python train.py --num_hidden_layers=12 --hidden_size=320 --num_attention_heads=5 --num_key_value_heads=5 --head_dim=64 --intermediate_size=1280 --vocab_size=22710 --hidden_act="squared_relu" --norm="rmsnorm" --norm_place="pre" --norm_eps=1e-05 --positions="rope" --rope_theta=10000.0 --rope_fraction=1.0 --qk_norm=true --attn_scale=0.189 --bias="none" --tie_word_embeddings=true --parallel_block=false --extras=["hashed n-gram embeddings", "an embedding shortcut", "capped logits"] --init="normal" --init_std_qkv=0.0275 --init_std_o=0.0 --init_std_up=0.0275 --init_std_down=0.0 --optimizer="adamw" --learning_rate=0.00207 --lr_mult_o=0.784 --beta1=0.9 --beta2=0.99 --lr_head=0.00997 --warmup_steps=501 --schedule="wsd" --decay_fraction=1.0 --decay_shape="linear" --final_lr_fraction=0.1 --batch_tokens=[65536, 131072, 196608] --max_seq_len=256 --doc_mask=true --train_tokens=435600000 --max_steps=3711 --dataset="wikipedia_en"
Each number is 200 + 20 x the weight over its row's rms, rounded and kept within 0 to 999. Layers, rows and columns count from 0. The size before them is the row's rms in percent of the matrix's.

# layer 5 MLP down (transposed), 1280x320, rms 0.0574, rows 1236-1279, columns 64-127
102,245,206,205,163,194,214,215,219,215,215,231,187,152,182,226,140,178,210,194,232,203,216,197,195,225,212,188,179,229,220,203,187,172,223,186,203,172,175,213,216,207,212,238,222,188,209,206,187,218,195,207,214,171,212,214,161,172,224,191,211,198,216,187,229
098,184,179,159,208,194,178,217,212,180,215,208,219,184,193,219,196,216,164,200,173,182,195,209,180,212,186,218,216,214,170,202,201,203,216,187,226,189,228,186,184,179,203,239,170,181,191,208,161,187,204,182,165,202,207,205,188,223,197,196,174,236,190,186,160
096,190,191,206,202,161,222,198,182,225,183,174,173,202,212,229,203,182,192,194,198,196,195,206,189,198,178,167,186,187,179,217,201,175,183,200,186,205,218,197,184,197,218,183,190,195,207,206,226,212,228,161,219,238,214,231,220,223,196,193,173,203,150,183,220
101,212,187,230,198,239,229,211,208,210,206,179,190,194,211,219,233,171,220,168,212,190,168,214,183,201,203,228,186,197,170,199,229,185,213,200,217,211,175,209,208,223,173,218,179,195,189,203,190,188,198,178,183,200,186,209,187,175,155,221,201,237,220,184,209
103,219,198,238,216,229,206,200,189,201,182,189,216,219,174,215,216,188,218,183,220,189,195,192,187,193,164,202,190,190,187,195,242,203,191,204,194,167,163,213,213,228,186,197,145,217,208,175,186,193,187,213,179,212,212,239,209,172,193,190,176,190,216,192,208
091,155,194,232,204,194,246,216,167,227,146,204,177,215,233,188,158,186,210,213,171,178,190,168,202,197,176,231,232,193,190,177,180,222,189,188,214,192,229,216,224,207,182,187,208,193,193,187,211,204,240,206,219,179,182,213,197,177,187,231,194,230,205,212,194
104,166,229,203,213,196,239,153,200,203,216,223,196,218,176,199,177,205,225,187,219,200,179,190,226,193,216,180,212,203,184,260,199,169,233,189,209,169,198,234,201,210,185,207,175,182,177,191,217,219,215,166,191,230,161,196,217,218,172,215,177,179,214,197,233
105,186,175,179,228,193,183,220,165,186,196,211,182,182,171,212,204,159,189,192,189,232,226,227,209,197,202,215,167,169,167,160,190,181,216,183,193,191,190,193,199,208,229,197,182,188,208,235,179,178,185,189,176,208,238,196,211,202,212,184,189,194,187,209,206
101,218,201,176,190,209,220,231,195,200,182,211,218,185,190,180,183,182,235,197,222,190,246,231,186,160,200,201,211,225,209,221,209,211,207,175,213,192,196,218,183,217,203,191,200,185,176,184,235,233,190,164,208,173,202,236,173,164,180,208,204,186,206,201,181
098,215,203,200,224,222,182,180,179,203,225,197,195,191,236,232,215,206,204,234,174,206,189,194,184,221,177,190,217,238,234,232,193,201,154,201,183,201,183,166,212,165,189,223,183,178,239,176,173,210,187,186,168,225,171,185,229,241,207,210,181,226,186,215,160
104,181,217,204,188,174,200,205,219,181,152,172,183,185,199,218,217,177,200,212,212,211,174,202,216,195,200,209,210,196,178,180,190,196,229,171,213,203,214,176,217,204,191,191,212,192,182,205,178,191,209,207,207,194,216,172,238,162,239,218,201,199,212,194,191
102,168,216,201,197,201,232,208,207,195,178,192,213,192,236,199,188,211,205,238,210,190,187,220,184,168,215,224,219,222,210,158,212,155,178,181,195,225,209,205,196,211,176,195,234,175,194,213,187,204,221,174,214,185,179,205,213,204,252,150,212,163,192,163,164
097,201,227,177,173,249,199,231,222,245,220,230,165,194,213,207,216,194,229,203,186,179,192,221,245,208,183,228,192,162,204,199,199,220,203,196,214,251,192,195,225,190,218,232,198,178,203,201,168,206,240,213,186,199,196,233,179,214,184,211,202,223,191,164,180
108,180,186,183,231,155,188,200,198,235,184,195,184,183,178,205,183,227,188,213,206,200,215,186,181,192,196,205,190,187,246,179,185,209,209,193,203,237,215,196,186,176,227,225,219,204,212,193,228,193,222,200,200,215,174,188,189,249,204,163,186,170,165,207,196
099,159,177,177,205,194,204,186,192,186,181,182,220,259,200,256,196,149,177,204,209,219,186,186,227,205,187,211,218,193,165,207,165,218,216,189,208,199,218,190,191,205,209,176,162,241,221,202,210,239,202,211,186,186,192,215,203,230,194,166,222,191,191,203,229
108,208,232,228,207,208,198,169,197,204,197,253,182,259,193,220,212,222,174,194,224,167,227,206,170,211,225,213,180,219,216,208,180,197,188,177,227,199,194,203,218,166,207,210,207,213,199,156,223,201,200,147,199,191,188,202,185,221,194,188,211,182,175,229,200
102,231,208,160,186,189,244,117,196,219,216,214,201,222,224,165,196,180,202,230,211,221,200,180,193,179,199,230,214,198,183,166,190,183,182,211,162,198,184,211,168,186,158,162,175,173,160,216,183,229,200,210,221,181,199,205,192,160,201,219,200,211,187,208,180
103,232,249,216,171,179,198,185,177,210,228,193,190,224,160,213,201,198,197,186,200,195,202,177,199,213,209,215,165,171,174,187,208,186,209,232,236,204,195,194,222,194,177,240,184,216,178,214,189,201,213,189,187,216,194,211,225,223,215,196,192,185,210,206,202
109,164,219,165,196,215,217,176,216,229,211,200,208,193,214,219,237,172,180,209,221,204,204,156,203,206,206,222,197,233,190,186,214,194,198,233,218,190,183,186,204,215,214,184,220,212,191,197,202,215,201,205,188,203,219,223,193,187,184,190,171,216,178,203,172
107,241,224,223,204,212,188,170,205,209,193,178,222,218,195,160,207,247,169,235,179,214,209,198,226,215,199,187,142,213,224,187,202,203,187,209,200,186,199,179,210,215,182,194,213,192,188,200,190,192,192,205,217,201,178,215,211,163,202,156,181,189,232,201,167
109,232,195,178,225,200,194,187,231,199,214,164,216,211,205,201,163,225,189,197,207,239,195,192,207,206,213,161,179,190,159,194,216,226,193,214,200,189,221,162,213,177,205,216,194,212,173,189,183,212,190,198,157,213,198,208,213,217,217,206,196,166,216,219,218
110,226,201,223,201,198,174,202,183,205,224,177,194,204,191,169,208,225,202,174,185,200,211,233,150,221,184,208,202,194,192,197,214,245,182,223,209,197,199,191,170,213,250,216,219,190,156,191,175,216,210,170,211,190,196,222,175,172,226,193,220,194,205,173,205
094,203,173,201,205,193,215,156,202,198,224,190,173,224,200,202,190,206,154,183,206,236,197,179,235,181,176,174,233,207,166,222,191,191,233,222,146,227,201,231,199,207,198,196,209,183,208,159,210,206,175,200,246,213,201,181,231,229,239,221,202,190,198,185,204
092,232,168,215,235,138,229,191,211,172,221,211,195,199,196,209,212,225,219,190,170,233,191,184,206,215,170,212,217,216,201,197,206,189,196,224,223,199,174,203,203,207,229,192,208,234,221,197,220,213,272,222,233,202,176,234,191,199,184,210,185,204,178,221,246
089,235,190,174,228,188,199,178,184,173,237,186,220,180,210,144,208,201,176,203,214,202,217,187,148,171,226,181,201,207,191,228,182,199,196,216,182,209,192,204,166,203,218,184,212,199,190,200,204,185,168,216,243,167,218,195,212,172,182,205,209,205,210,195,165
100,211,153,182,199,183,239,191,184,205,153,193,169,230,215,204,239,219,211,228,234,191,194,159,190,201,218,192,204,188,212,223,188,259,168,236,204,198,181,222,191,178,193,163,208,202,226,203,223,199,217,208,222,194,200,246,205,193,195,226,198,202,206,221,190
089,250,208,160,219,180,174,194,174,235,208,232,192,170,168,212,188,202,185,183,206,183,246,176,209,195,167,190,221,219,186,197,216,193,196,219,205,197,189,188,190,208,165,215,180,196,211,211,211,217,156,184,177,182,180,184,184,231,216,174,179,216,199,194,194
092,176,235,205,181,173,175,168,180,183,208,215,234,211,196,164,215,209,145,225,257,184,235,217,180,195,221,219,240,193,197,217,186,166,184,200,202,202,204,188,203,204,240,233,164,208,193,187,180,165,204,227,187,210,198,192,183,228,207,208,225,206,193,241,218
092,220,204,218,196,196,212,174,191,223,206,208,236,174,204,163,212,194,190,219,214,220,195,252,166,192,202,196,149,197,193,203,172,217,212,221,157,207,179,221,196,209,181,209,190,191,208,220,197,210,208,228,204,232,168,185,210,221,254,223,183,196,209,199,214
094,175,164,209,220,220,225,171,186,176,214,219,227,199,200,161,182,214,183,204,208,199,228,220,210,188,225,189,202,174,185,212,196,177,173,185,210,219,219,203,203,189,249,179,193,190,222,191,200,245,190,199,226,248,193,216,173,181,180,211,200,196,214,234,175
097,199,200,192,185,229,246,193,210,213,189,164,197,212,211,230,197,207,250,216,194,179,209,208,204,165,186,207,206,197,177,206,178,203,205,188,230,181,169,194,235,218,187,180,189,254,190,184,236,212,204,175,200,236,169,188,196,227,219,187,186,197,189,212,198
100,254,208,190,216,195,182,192,208,226,200,182,233,162,197,218,163,220,205,194,217,215,215,199,186,195,178,224,195,181,190,188,204,201,221,217,221,195,217,229,208,229,219,222,216,196,195,223,185,197,232,210,188,187,190,180,181,145,209,174,205,177,185,213,198
100,252,197,166,209,183,193,175,172,177,198,180,184,184,193,192,217,187,198,228,239,181,237,170,218,204,169,225,202,157,199,211,222,208,186,192,217,190,203,230,203,154,229,160,206,182,235,215,217,224,226,219,225,190,211,234,183,185,190,189,206,216,227,212,181
111,255,218,196,206,243,168,165,218,176,199,189,182,190,215,196,189,230,186,230,190,208,184,186,215,190,189,193,189,200,155,187,234,207,193,192,168,171,202,192,217,179,185,194,200,183,206,228,143,167,222,201,241,183,205,202,196,203,213,223,189,189,182,176,216
090,165,204,194,165,182,205,177,162,187,183,202,177,211,184,201,186,176,188,177,189,183,247,166,182,207,167,216,188,239,190,193,178,212,204,171,207,220,183,235,218,201,173,249,221,239,184,183,216,216,194,187,191,160,189,207,198,206,201,219,189,204,196,219,188
099,214,203,211,205,205,208,211,199,199,207,185,211,201,242,198,219,233,202,180,212,208,237,209,221,178,197,195,220,218,206,233,208,192,209,216,196,182,207,186,163,202,233,190,197,181,190,214,225,174,192,247,194,161,208,198,173,191,200,195,172,201,204,201,207
098,199,254,194,218,169,230,191,188,203,205,166,206,215,201,183,163,179,211,185,212,204,192,204,183,159,168,183,200,153,183,197,199,201,170,187,199,227,210,153,239,210,185,186,175,176,171,188,178,217,179,210,198,231,212,170,197,219,191,158,173,181,194,182,193
104,219,223,200,195,194,220,174,179,225,227,178,200,207,194,233,210,185,212,210,208,183,178,190,210,182,228,196,193,189,183,193,235,170,227,189,210,208,202,208,189,222,231,168,195,180,180,208,218,205,196,202,217,182,218,197,150,152,231,176,243,201,220,203,199
107,227,206,213,270,196,196,194,221,188,219,181,199,203,184,201,186,211,232,202,168,208,224,192,213,215,212,160,197,168,201,177,201,174,197,199,192,228,174,171,199,188,230,184,169,187,209,212,201,230,194,171,199,210,228,209,199,165,220,191,185,207,194,185,176
093,207,230,164,203,219,201,167,174,196,225,216,158,214,214,194,163,182,190,241,235,193,184,213,215,228,223,192,191,155,214,201,235,217,211,186,209,209,199,207,211,209,229,191,217,189,180,214,189,224,200,202,199,232,207,237,181,227,190,174,214,231,207,215,184
098,194,214,215,168,189,197,198,190,196,179,211,169,220,214,190,196,200,215,241,202,208,248,202,202,200,203,198,212,200,222,218,208,195,200,215,202,242,223,188,181,208,181,211,177,219,223,179,195,184,191,209,206,181,215,207,217,208,168,189,227,210,191,191,187
100,178,213,209,208,197,242,186,189,196,203,188,180,212,192,186,190,205,184,208,211,200,235,205,218,239,241,213,203,219,211,229,195,204,202,220,180,230,202,218,216,204,216,211,208,198,243,170,214,240,239,241,188,225,223,207,191,174,203,198,199,214,187,182,229
112,172,232,209,201,195,195,194,218,201,172,178,177,197,193,199,160,187,183,169,194,178,203,187,211,195,223,219,199,209,159,178,199,190,172,232,238,227,172,191,177,176,215,195,190,215,218,212,171,180,223,197,231,186,161,205,202,215,239,202,193,199,176,202,222
109,190,179,212,229,212,216,193,192,214,219,210,182,191,195,191,202,172,209,216,197,181,217,192,187,221,201,210,191,201,210,222,187,223,219,204,190,163,158,194,221,184,209,184,210,201,166,190,150,184,225,229,214,194,164,191,206,165,159,229,215,201,207,204,216
# layer 5 MLP up, 1280x320, rms 0.0647, rows 1237-1279, columns 64-127
102,201,211,200,208,202,183,195,254,204,234,201,190,213,191,194,184,191,183,212,224,183,203,220,185,214,189,225,180,207,208,192,200,210,195,209,209,173,194,217,191,214,196,197,239,186,194,172,199,201,193,198,181,143,195,205,221,198,200,197,194,210,227,157,201
100,195,194,215,214,238,201,206,183,176,202,186,196,204,181,204,182,223,207,205,207,168,196,195,176,204,197,206,208,176,212,191,171,228,218,182,221,210,224,203,245,221,192,222,206,230,214,162,203,224,201,233,221,195,205,221,222,194,209,190,174,188,235,191,191
100,187,238,222,225,198,185,217,204,165,204,171,160,187,175,156,212,193,201,228,209,179,202,219,257,218,184,177,205,226,192,176,194,192,191,216,184,199,229,163,219,213,208,180,198,188,203,226,185,194,175,187,205,155,226,215,201,197,192,212,241,199,229,215,205
101,201,196,232,224,174,183,218,201,193,210,255,205,173,184,235,199,191,191,187,199,180,190,187,222,217,232,232,209,173,220,190,168,170,195,203,206,187,249,212,206,194,213,218,191,210,189,204,207,235,194,228,210,205,249,199,216,180,195,235,197,178,227,205,219
093,215,189,221,167,181,212,219,224,228,245,175,210,188,179,225,216,207,192,193,242,184,216,210,203,225,180,172,182,212,212,178,158,199,181,177,199,197,212,181,186,205,204,208,201,196,200,185,186,179,184,203,198,187,219,207,200,192,194,177,184,205,190,188,239
102,162,185,212,183,197,179,206,222,216,209,185,184,196,181,178,175,182,208,206,223,188,205,241,203,257,196,194,181,214,159,189,179,192,210,200,188,242,187,202,200,195,232,222,233,198,185,179,226,166,217,220,195,194,189,197,213,188,177,200,204,166,190,220,198
104,187,201,179,206,188,189,209,205,199,168,210,222,216,198,179,204,198,237,183,237,186,201,196,180,217,199,200,182,237,176,187,210,174,173,192,197,219,212,182,196,170,210,230,143,223,231,183,215,228,183,194,194,186,193,177,191,188,176,167,198,174,194,173,182
100,191,191,192,192,183,196,218,192,204,214,223,226,228,200,179,190,189,206,226,203,163,243,191,230,183,167,174,204,229,198,177,192,177,203,161,191,203,226,192,195,199,239,217,227,196,194,207,209,182,219,205,165,186,189,204,233,190,176,160,218,193,220,212,215
099,197,213,188,200,188,214,207,175,226,186,182,186,191,146,188,180,218,210,194,208,214,186,206,224,197,198,184,235,184,174,213,225,193,233,225,160,217,212,171,196,202,215,172,192,197,169,175,198,200,190,211,198,169,216,220,182,179,196,177,213,193,224,228,229
102,190,193,182,203,202,179,200,231,192,178,212,194,182,241,181,182,219,223,202,254,199,217,186,210,228,202,167,180,210,209,202,169,200,202,223,222,189,211,191,175,187,215,187,189,182,173,202,206,174,187,214,224,180,197,195,236,186,169,207,176,184,192,193,178
102,200,254,183,202,169,214,203,198,174,184,177,211,183,168,195,208,208,216,203,197,186,235,207,204,221,178,203,205,219,161,144,209,179,205,186,194,212,235,183,185,210,217,225,213,237,170,206,196,198,217,186,199,191,241,216,194,187,206,170,219,192,194,211,181
092,199,229,225,165,214,222,215,206,203,224,198,197,193,183,186,222,195,180,183,201,203,199,220,231,221,229,196,181,182,142,228,196,203,195,231,208,215,222,176,201,171,246,179,199,232,203,154,188,196,192,187,209,173,206,214,232,197,171,214,187,214,194,211,198
107,204,173,192,177,194,179,212,197,217,217,223,216,223,240,217,184,195,233,197,207,193,233,237,193,216,218,204,209,210,184,171,202,186,206,164,184,207,239,191,205,170,182,214,205,210,219,189,165,221,189,182,205,188,209,189,189,176,211,216,215,201,229,172,185
098,181,245,212,176,206,209,211,206,197,223,191,230,202,191,156,156,181,182,189,204,250,213,223,227,224,170,204,215,217,178,197,194,195,219,167,188,188,191,181,181,155,242,217,169,201,214,171,181,183,165,183,205,165,242,213,177,188,188,200,213,213,199,185,223
107,214,196,200,193,178,181,257,234,228,188,209,174,234,175,207,190,184,226,197,175,213,164,214,233,198,227,185,197,215,222,170,173,211,231,203,212,187,228,182,219,205,200,197,201,204,217,224,204,196,196,230,216,183,181,229,183,159,189,210,216,193,196,205,187
100,198,187,206,201,192,197,165,182,201,195,221,237,209,226,233,211,172,179,224,254,189,176,160,242,248,204,172,222,223,186,172,168,176,191,195,169,213,225,217,193,164,197,219,168,211,206,192,208,189,202,184,202,203,224,233,205,180,189,206,205,189,223,194,184
102,187,216,228,155,173,218,195,213,207,188,172,188,187,197,187,212,219,187,209,223,197,224,248,176,215,169,209,207,210,156,207,216,206,227,235,193,205,238,206,214,211,226,178,207,205,187,189,199,215,192,165,199,193,227,182,236,200,185,193,181,194,215,244,190
109,173,209,181,192,193,167,248,234,204,208,179,183,186,172,176,217,217,225,204,201,230,232,175,230,209,173,216,189,241,184,148,192,194,209,209,174,195,250,178,194,205,202,188,188,219,226,161,191,226,194,185,167,179,204,172,240,189,228,173,203,205,193,212,217
104,195,233,224,203,197,221,218,211,161,180,198,190,210,200,213,197,193,207,240,244,230,180,200,195,266,180,197,218,206,183,215,173,196,175,187,206,167,203,187,161,175,189,208,168,180,225,180,201,194,215,196,240,201,204,198,193,157,219,231,181,184,204,226,192
107,173,232,165,172,185,181,256,240,169,186,165,207,208,188,164,172,223,217,211,226,237,209,210,191,211,215,205,207,206,176,196,180,193,196,206,204,162,208,187,226,235,182,200,163,209,187,216,211,185,224,221,203,199,222,172,237,194,178,223,207,152,253,187,202
108,201,214,241,194,169,189,201,188,191,240,187,198,190,200,200,167,180,212,203,229,234,220,193,202,245,214,180,185,201,207,184,220,189,194,206,194,182,188,171,231,230,215,225,204,200,206,165,230,200,178,206,211,215,204,221,216,177,185,199,206,200,222,160,222
096,184,196,184,186,189,174,253,201,169,199,190,194,188,266,184,189,197,187,164,209,243,198,206,178,215,205,186,191,211,203,207,202,221,188,210,205,209,201,215,230,189,210,223,208,225,181,203,210,203,184,215,221,220,190,225,215,201,220,216,245,214,215,159,228
095,213,230,195,204,216,199,222,180,196,232,205,231,197,217,207,219,220,189,193,199,204,197,184,211,218,185,210,152,214,181,217,191,176,196,216,151,176,217,203,206,216,192,207,230,213,197,193,213,199,210,197,177,175,209,194,183,201,199,194,210,167,212,192,200
089,190,179,249,198,240,163,210,223,229,183,226,162,215,177,197,149,208,201,181,196,203,203,196,214,249,179,237,192,198,194,184,230,234,191,185,208,228,215,192,219,189,202,193,201,187,201,231,198,189,209,190,155,193,217,202,218,202,208,174,223,196,216,220,205
093,169,200,198,192,202,162,232,217,191,206,222,208,196,187,190,216,207,223,220,224,211,152,207,214,216,191,176,237,220,171,218,182,192,199,193,216,192,226,183,215,173,199,200,242,231,218,200,198,165,154,217,166,185,186,190,213,202,204,204,242,172,234,211,208
094,185,216,202,171,218,169,230,197,191,180,172,183,216,237,176,216,211,200,199,224,199,199,200,204,209,194,184,181,167,219,203,191,215,196,220,226,209,184,237,200,200,184,246,188,213,258,189,204,188,215,236,233,177,190,215,228,198,205,220,198,187,227,184,204
094,206,198,209,138,178,175,184,195,196,174,177,199,186,194,227,214,187,184,199,215,196,184,219,214,241,218,167,200,160,205,172,192,205,219,194,227,199,195,195,217,202,204,212,218,231,225,189,191,182,186,234,204,168,192,232,211,200,179,165,174,195,214,188,213
095,194,164,197,177,185,190,229,173,202,186,215,208,219,222,235,178,161,206,179,197,186,207,216,196,219,201,165,157,191,207,198,183,189,208,202,215,215,223,204,206,204,225,194,193,208,177,220,209,200,182,219,190,208,203,211,197,191,178,184,221,206,194,164,205
099,220,199,232,201,194,171,218,227,226,219,146,187,176,194,209,183,228,189,175,208,178,201,209,176,247,197,193,195,190,199,181,197,193,209,191,200,204,197,199,202,183,206,169,207,211,179,198,201,189,207,224,211,188,201,230,213,196,201,192,196,221,194,190,218
095,172,192,202,175,191,162,205,202,192,227,138,185,181,209,219,170,200,230,173,214,230,189,257,219,210,196,207,207,225,215,192,181,208,194,161,170,202,207,211,192,196,197,192,210,192,186,162,185,198,169,246,210,178,204,193,212,194,171,223,234,207,199,185,206
099,186,201,223,202,164,201,211,236,169,156,204,234,200,198,207,208,172,195,217,202,204,212,208,205,216,218,203,224,194,205,206,185,173,219,179,197,203,204,222,199,187,210,197,225,209,188,213,133,190,190,213,201,187,196,228,212,178,187,170,219,207,212,172,177
098,205,209,207,172,186,190,209,197,176,198,217,199,195,224,216,205,153,199,207,190,182,244,223,190,227,192,204,184,188,206,188,182,190,198,180,175,231,237,178,184,180,223,183,201,213,218,206,219,232,217,233,236,198,191,196,211,206,202,197,220,201,219,219,188
106,199,204,171,192,192,212,175,217,193,212,204,185,212,235,217,193,219,207,237,212,250,212,239,219,225,193,168,160,181,189,216,205,200,217,169,167,223,221,162,172,214,209,193,176,174,232,216,171,200,213,213,198,165,213,189,183,188,207,182,212,187,190,189,223
094,193,196,198,177,191,183,220,246,218,215,196,217,208,169,188,200,183,204,221,209,183,243,209,202,188,202,180,198,200,178,218,193,203,234,186,196,194,209,177,204,218,190,172,196,228,204,189,219,185,197,183,146,155,190,205,196,194,218,182,182,174,221,195,251
100,194,189,224,187,216,219,193,212,197,192,227,177,219,196,206,180,179,205,201,233,202,221,248,200,223,192,181,216,230,188,216,207,189,226,208,186,220,218,188,202,221,204,202,207,237,197,218,193,181,200,204,218,173,200,222,242,180,194,199,225,197,223,175,197
089,191,194,194,196,175,193,175,195,181,174,185,215,209,186,160,181,225,215,154,205,243,190,231,242,204,179,188,214,204,205,133,238,193,211,197,179,235,190,185,207,218,218,192,186,229,194,159,221,185,190,201,204,187,229,191,209,172,173,215,187,229,191,202,184
103,195,230,222,190,176,217,200,182,182,177,228,220,187,218,189,216,171,219,200,231,241,216,198,211,247,206,208,193,228,212,179,190,196,207,215,189,248,209,207,181,217,204,193,203,228,195,217,200,187,176,211,220,213,220,222,207,180,196,174,183,212,231,193,181
108,201,170,192,205,209,207,215,186,179,225,181,206,223,212,193,185,205,197,162,202,211,188,194,198,252,202,178,154,184,194,207,203,181,201,195,226,199,198,186,186,199,223,192,200,217,181,168,205,191,182,180,188,182,231,218,188,187,221,197,185,238,191,222,227
094,162,186,242,185,201,162,227,199,142,186,192,196,183,233,199,170,158,189,173,195,203,241,196,187,181,194,202,224,223,218,147,204,228,175,189,213,224,176,187,220,198,176,220,214,162,227,195,205,183,211,184,179,192,192,200,207,198,176,182,227,199,207,149,197
103,202,182,194,182,195,199,199,204,185,179,174,184,218,179,216,183,186,195,196,217,180,164,226,190,235,236,190,180,211,208,209,180,200,237,218,205,189,198,240,220,182,191,194,223,182,190,185,196,183,187,204,206,212,198,225,231,201,194,151,198,238,199,195,222
098,174,196,223,188,231,179,215,209,220,194,184,203,186,221,191,165,239,216,197,227,180,190,224,227,219,188,193,193,198,205,202,134,206,209,178,170,219,213,194,267,205,215,196,223,231,209,199,222,184,184,181,170,184,234,182,205,192,194,227,193,194,209,196,218
114,197,220,198,178,173,215,198,174,146,201,193,215,201,197,188,201,170,203,205,239,205,201,222,247,222,192,185,226,168,173,176,181,164,187,169,237,179,212,213,208,200,185,196,214,218,191,195,192,165,190,193,215,172,198,222,207,189,215,178,195,172,188,200,211
112,195,239,190,186,146,227,192,189,180,186,189,188,192,216,173,208,172,215,212,228,209,203,245,180,219,218,180,199,225,168,182,203,188,190,165,157,223,191,192,191,196,225,184,174,219,195,210,162,211,195,199,231,188,229,209,191,180,177,185,208,202,204,199,200